python train.py --num_key_value_heads=2 --norm="rmsnorm" --norm_eps=1e-05 --bias="none" --extras=["some layers without attention", "local attention windows", "shifted keys", "gated attention", "exclusive self-attention", "value embeddings", "hashed n-gram embeddings", "a smear gate", "an embedding shortcut", "learned residual scales", "capped logits"] --init_std_o=0.00709 --init_std_down=0.00317 --doc_mask=true --train_tokens=650100000
Each number is 50 + 10 x the weight over its row's rms, rounded and kept within 0 to 99. Layers, rows and columns count from 0. The size before them is the row's rms in percent of the matrix's.

# layer 21 MLP up, 1280x256, rms 0.102, rows 244-269, columns 64-127
102:41 47 32 50 54 54 53 51 42 70 56 56 36 64 49 57 43 63 73 53 43 52 29 50 51 70 46 57 54 61 65 54 52 50 41 48 53 42 49 38 50 41 50 37 47 69 38 55 58 50 53 56 59 35 62 50 35 57 59 66 48 52 69 62
101:37 41 52 47 50 38 44 61 36 64 54 46 74 62 42 48 81 36 53 43 59 35 57 58 62 40 46 47 56 52 67 57 48 42 40 46 52 54 44 49 56 44 37 51 50 46 56 67 31 59 55 45 46 58 37 79 42 53 61 50 58 56 36 51
096:53 31 44 69 53 32 50 41 70 51 61 46 46 33 53 33 51 52 58 56 59 44 57 53 60 53 44 51 58 66 59 41 53 45 40 42 53 61 63 65 59 49 40 47 50 46 26 56 49 55 31 52 58 58 62 54 29 72 33 42 42 51 57 39
099:51 64 47 61 33 51 43 63 46 43 43 45 57 51 54 55 29 23 42 43 40 68 58 55 41 57 44 65 51 51 56 39 42 50 37 43 35 49 52 44 42 57 54 31 57 57 48 45 47 36 30 61 40 49 58 34 60 40 35 50 72 47 56 49
096:41 51 44 50 50 49 62 34 62 47 42 63 39 55 49 61 42 66 46 56 40 64 46 61 47 48 68 69 53 61 53 58 51 56 60 48 32 43 42 46 39 65 42 59 59 45 48 60 55 40 46 45 50 46 50 61 53 25 51 52 38 65 48 47
112:56 54 49 50 33 43 54 64 63 38 62 48 67 41 59 57 55 52 63 48 62 58 45 36 47 54 71 51 51 52 75 61 53 39 55 38 47 42 74 30 43 63 54 50 48 41 49 54 43 66 61 58 44 44 65 37 68 42 56 53 51 54 53 49
106:38 49 56 72 35 37 33 45 55 51 65 53 44 42 53 40 32 50 55 57 53 49 57 46 47 55 42 54 61 33 60 53 31 51 36 42 51 51 52 44 48 48 50 52 34 76 58 55 67 55 49 65 40 71 50 31 45 52 51 59 35 61 50 45
093:51 56 61 65 62 40 48 58 44 55 58 47 59 62 36 45 61 65 36 54 21 50 50 54 40 42 66 55 60 49 36 50 34 35 37 46 67 51 44 59 56 57 55 58 38 55 51 40 36 61 44 67 34 60 50 56 51 53 37 53 48 40 44 39
097:57 55 65 41 35 37 62 38 49 41 46 49 46 60 49 34 51 43 53 46 37 54 58 49 44 35 55 54 48 56 38 52 59 45 51 52 51 78 37 53 60 60 54 47 52 50 47 52 44 46 73 62 57 75 55 68 56 47 63 44 44 71 55 64
100:49 41 38 34 50 56 62 66 43 55 53 38 45 62 46 47 51 34 47 58 62 52 62 62 51 45 49 59 58 49 51 36 52 47 52 51 44 73 61 59 47 40 38 50 60 55 39 49 60 45 57 53 53 31 70 65 47 38 58 61 35 50 59 42
106:44 65 41 45 40 49 29 39 55 54 52 66 63 62 56 56 61 31 71 53 48 36 65 47 50 28 61 44 64 45 49 54 71 51 29 48 35 58 49 46 26 42 37 53 47 52 50 54 43 53 54 51 34 49 41 57 42 59 64 51 43 61 42 39
103:63 63 28 43 52 37 56 51 60 75 56 51 39 58 33 44 40 51 72 47 47 25 51 52 67 45 39 44 68 56 52 58 43 54 46 63 68 43 50 63 37 46 31 35 51 51 66 39 54 41 46 38 44 55 69 40 53 53 56 39 51 42 46 70
101:60 45 60 44 57 46 42 65 55 53 38 33 75 44 18 41 56 49 58 65 54 61 57 44 54 56 41 49 56 58 53 53 29 59 28 67 46 45 39 55 36 45 26 40 44 58 45 54 24 38 69 38 37 52 46 44 45 45 56 48 28 50 49 32
105:64 41 35 39 36 53 40 52 40 53 70 49 32 43 58 46 54 45 55 54 51 49 71 44 43 29 32 49 65 40 57 46 29 54 38 41 72 63 58 45 50 63 50 53 57 52 36 53 61 52 41 57 55 58 58 58 64 60 40 27 54 83 53 45
095:54 59 45 50 62 51 60 46 53 61 59 54 55 54 42 60 40 61 42 55 63 29 74 49 41 43 47 49 70 35 42 39 49 32 53 78 46 55 66 68 42 55 39 58 51 44 43 53 38 46 52 48 52 57 50 47 38 48 51 57 51 55 41 75
103:29 48 64 52 26 44 59 57 58 46 47 50 30 47 34 47 34 50 62 52 51 57 42 49 63 56 46 68 54 68 42 41 48 57 52 38 48 29 50 46 64 61 47 52 55 51 47 63 50 60 28 30 46 53 49 36 35 42 43 67 56 59 42 35
102:46 27 63 63 38 51 50 54 38 29 26 60 45 59 46 42 50 44 60 46 56 43 38 61 52 43 23 47 26 45 49 57 26 43 64 44 60 59 43 48 44 56 52 38 29 70 39 55 59 60 52 37 37 74 53 58 67 54 46 32 56 64 65 49
094:55 52 47 49 46 67 66 54 60 52 58 42 60 47 40 24 43 55 66 54 61 53 47 56 45 51 69 53 62 73 35 68 42 71 60 58 36 45 65 61 35 32 67 56 53 62 56 61 50 38 64 51 58 34 38 56 55 44 38 51 64 38 45 32
099:28 46 35 55 43 48 45 56 56 59 61 43 41 30 32 44 39 45 46 44 55 69 75 40 53 34 41 28 60 47 57 51 41 57 55 46 50 63 43 46 51 38 78 72 42 36 55 49 48 38 54 65 39 49 39 62 61 47 49 54 47 32 50 32
103:54 28 40 57 59 61 41 66 53 58 56 57 56 65 54 47 29 54 45 55 52 38 41 55 50 59 39 47 46 49 52 51 38 47 61 45 42 39 54 46 39 73 50 45 56 47 58 46 61 57 50 41 43 45 46 60 31 44 46 53 33 42 46 57
093:45 53 57 50 33 32 53 53 57 56 45 44 37 53 40 45 48 43 37 38 55 46 45 58 40 31 46 51 50 49 43 55 43 37 47 40 56 72 62 37 55 49 45 66 60 59 42 53 57 48 46 52 53 62 45 38 42 78 39 69 46 53 31 58
094:59 40 69 53 36 55 64 45 47 49 66 48 45 46 61 41 55 41 48 38 57 42 52 54 59 54 41 50 43 55 54 48 36 60 39 46 41 62 68 49 38 37 39 33 41 46 35 52 54 52 32 38 48 48 50 47 51 27 47 48 56 35 37 46
101:54 47 43 50 41 48 37 51 49 79 56 52 36 49 27 53 61 32 41 59 50 40 43 42 62 44 55 56 56 42 44 40 46 54 35 46 60 35 49 67 47 32 61 46 42 62 58 53 64 44 39 45 49 64 42 46 59 60 46 45 53 33 75 47
106:51 62 36 55 36 34 51 44 53 79 54 52 62 56 49 81 61 58 41 46 61 47 51 62 59 62 42 31 41 54 44 56 56 61 77 41 50 46 43 40 49 40 60 31 56 46 32 37 41 78 42 25 49 56 38 41 66 37 66 52 57 63 55 37
100:57 48 53 52 71 54 52 53 52 50 45 40 58 48 46 56 39 55 53 60 62 56 55 40 44 43 41 53 59 56 55 61 34 40 66 51 49 45 47 53 54 50 33 46 68 43 54 56 62 57 49 65 47 62 30 56 44 45 44 42 54 52 51 39
096:50 55 54 41 47 30 48 52 54 52 42 45 44 41 54 48 56 56 68 63 39 46 39 51 23 45 53 55 47 59 55 53 40 48 52 43 66 41 50 56 56 49 57 41 49 70 38 57 38 57 38 46 48 48 56 57 44 43 60 54 47 61 43 45
# layer 21 MLP down (transposed), 1280x256, rms 0.0143, rows 244-268, columns 64-127
104:46 54 61 42 47 51 57 62 43 36 37 42 54 39 61 39 50 36 32 55 54 63 49 44 39 31 56 46 60 26 42 62 44 64 53 45 48 51 53 68 47 72 44 39 50 50 65 51 53 52 43 61 40 45 31 51 73 44 46 49 63 66 35 72
098:48 36 39 36 47 47 39 45 35 48 37 42 51 39 45 47 49 37 54 40 51 49 47 57 46 73 41 58 39 42 65 66 43 52 51 25 53 54 43 45 56 57 48 46 63 58 61 45 56 46 29 50 39 39 27 45 62 58 38 30 71 59 54 37
098:39 46 40 58 47 45 65 35 60 49 53 43 59 34 47 56 46 46 53 77 50 58 53 59 69 41 68 57 50 41 49 51 58 30 51 47 56 47 49 40 59 50 51 55 43 49 43 69 40 45 50 64 56 49 63 39 45 62 47 44 33 63 45 60
107:52 58 58 45 75 58 56 52 52 63 62 62 54 65 32 56 53 54 62 47 65 52 48 58 44 58 43 43 54 37 53 53 58 34 47 46 60 53 42 51 68 53 63 42 35 59 52 56 68 49 53 49 39 42 62 34 65 52 52 42 39 54 48 47
093:48 32 38 49 39 40 39 56 47 46 46 53 53 51 63 42 46 45 53 57 54 42 42 44 44 47 49 64 58 56 60 62 34 45 41 35 46 36 50 40 59 53 49 58 46 59 46 30 42 42 41 55 52 45 31 52 49 77 55 39 54 44 59 67
105:49 56 38 55 43 59 55 58 68 47 51 41 45 58 53 43 56 46 75 60 52 51 61 60 59 54 60 47 34 57 52 34 70 50 62 46 44 54 69 41 46 55 62 51 48 55 50 53 66 48 58 47 56 66 43 43 67 51 55 58 59 58 49 39
102:39 58 34 66 58 47 35 51 62 61 63 64 43 53 54 68 62 48 54 49 70 35 52 53 48 46 47 45 43 21 54 44 62 70 67 62 54 48 56 58 52 65 41 47 66 70 58 47 25 33 57 30 37 55 46 44 42 56 51 33 42 46 50 58
101:50 43 63 64 53 48 45 64 63 62 46 55 55 37 50 38 44 53 54 65 70 56 53 54 45 38 74 39 61 47 40 42 41 43 42 43 41 60 55 60 53 59 59 56 58 49 50 54 55 47 44 65 54 65 44 58 52 57 51 39 66 26 36 45
096:43 48 59 53 52 61 59 55 49 40 51 56 49 60 45 50 49 53 44 50 45 56 57 64 56 53 49 36 58 59 56 44 48 60 52 59 38 78 42 45 51 55 45 45 38 40 48 43 53 50 62 37 56 46 41 47 65 46 46 47 56 44 59 41
099:44 66 63 44 36 50 48 39 49 49 70 52 45 44 48 47 45 54 49 45 45 39 32 60 37 50 75 54 48 45 50 54 35 29 51 49 60 54 69 42 50 33 60 47 49 56 43 44 47 43 66 53 58 58 55 50 31 36 56 40 52 62 44 40
102:53 45 48 54 38 47 41 43 42 59 55 37 62 60 53 38 65 45 37 43 49 52 49 39 56 62 50 48 54 34 63 56 51 30 34 79 55 46 63 43 38 54 47 55 56 45 41 41 39 36 47 44 48 38 50 52 77 56 52 47 48 71 49 36
097:74 50 65 55 51 31 58 40 44 49 74 46 52 49 61 50 49 59 49 41 67 68 45 48 58 53 48 49 62 47 55 55 47 57 37 53 51 38 40 45 47 68 44 45 34 54 56 46 72 58 44 43 54 62 50 49 52 62 53 51 49 46 43 61
092:42 52 48 60 59 61 38 69 40 42 46 56 51 43 61 41 59 58 69 43 53 52 56 49 46 38 53 41 55 39 66 59 50 28 36 47 29 57 33 44 40 49 30 54 40 44 71 62 44 51 39 45 59 52 54 44 42 33 37 56 65 66 46 51
102:51 43 38 39 39 45 56 66 62 44 44 49 48 39 55 52 62 35 60 46 64 51 45 42 36 38 69 53 28 38 57 47 44 65 45 58 66 43 47 41 45 48 43 61 50 56 38 40 47 41 46 50 57 40 37 32 66 52 51 58 63 35 31 21
102:35 37 34 46 54 52 49 50 35 40 46 52 72 59 36 61 32 65 49 59 48 32 53 52 48 52 55 48 50 45 49 56 48 47 32 42 48 44 65 35 73 51 40 53 46 44 55 33 61 41 39 40 36 34 45 69 45 51 55 54 57 40 53 78
103:55 54 60 48 36 37 52 37 58 30 35 48 39 49 53 56 65 37 61 47 49 36 57 58 26 44 53 58 45 54 46 57 43 54 42 61 56 46 48 45 51 46 59 47 66 44 59 39 50 56 54 55 57 58 61 48 65 70 44 41 64 53 54 56
099:44 49 73 51 24 40 62 55 48 35 55 40 58 31 64 52 47 61 46 50 31 37 40 34 61 53 44 48 32 30 50 58 69 52 50 45 44 65 39 56 58 36 60 52 46 40 51 38 38 61 73 56 50 48 57 50 44 64 50 52 64 44 34 56
098:52 28 35 57 74 46 33 51 59 64 40 55 35 30 57 43 61 48 37 31 49 34 55 39 25 36 41 35 31 63 53 61 40 33 42 67 39 58 74 54 56 59 34 43 43 57 50 52 60 39 64 47 48 49 29 36 56 47 46 31 46 49 64 51
104:44 61 48 49 52 33 40 63 33 43 56 44 59 63 49 46 43 46 45 61 56 42 53 53 47 45 38 53 34 57 47 40 47 54 45 46 64 54 56 53 49 27 47 43 43 54 46 50 44 49 52 31 54 56 50 47 60 53 43 48 46 46 59 52
097:41 53 57 53 46 61 35 42 46 56 57 64 38 45 50 68 52 46 65 39 47 54 46 59 36 70 54 41 56 48 43 52 57 51 46 51 49 49 53 48 43 52 47 54 59 47 51 56 63 52 54 61 66 54 64 47 49 48 54 46 55 26 36 41
093:45 47 33 53 45 55 47 51 53 43 57 56 50 66 44 58 54 59 70 56 52 46 62 50 53 50 55 54 49 60 84 39 37 44 43 38 41 46 57 54 30 34 39 61 52 41 40 53 60 60 45 38 62 55 45 52 46 51 44 46 50 47 59 47
092:45 46 42 57 42 53 58 69 52 50 52 42 73 41 60 61 41 67 51 57 41 58 45 50 58 60 53 52 43 48 50 42 53 57 51 50 39 67 49 39 41 63 60 63 43 37 38 65 46 39 38 56 39 45 54 51 40 32 43 40 53 54 52 56
102:37 50 40 37 67 60 58 59 43 58 41 65 54 59 45 59 57 55 40 40 44 35 49 42 62 55 55 52 52 46 30 43 53 57 63 37 46 60 62 60 55 49 44 42 37 58 37 47 50 44 46 58 59 44 56 44 57 64 64 49 46 54 50 79
099:64 51 62 40 37 50 54 33 45 66 66 63 60 43 54 54 53 54 60 30 47 44 46 49 63 59 58 58 47 75 63 71 59 61 32 44 64 71 47 55 56 59 45 61 62 46 57 49 41 52 47 34 59 67 57 54 46 33 62 47 35 40 63 39
095:54 40 59 44 59 48 35 44 57 36 54 51 36 48 58 37 49 53 66 56 62 32 52 50 49 60 32 54 48 54 50 47 31 37 53 67 18 61 52 40 60 73 46 43 50 45 38 42 46 42 56 42 39 53 52 43 62 42 50 48 45 44 47 58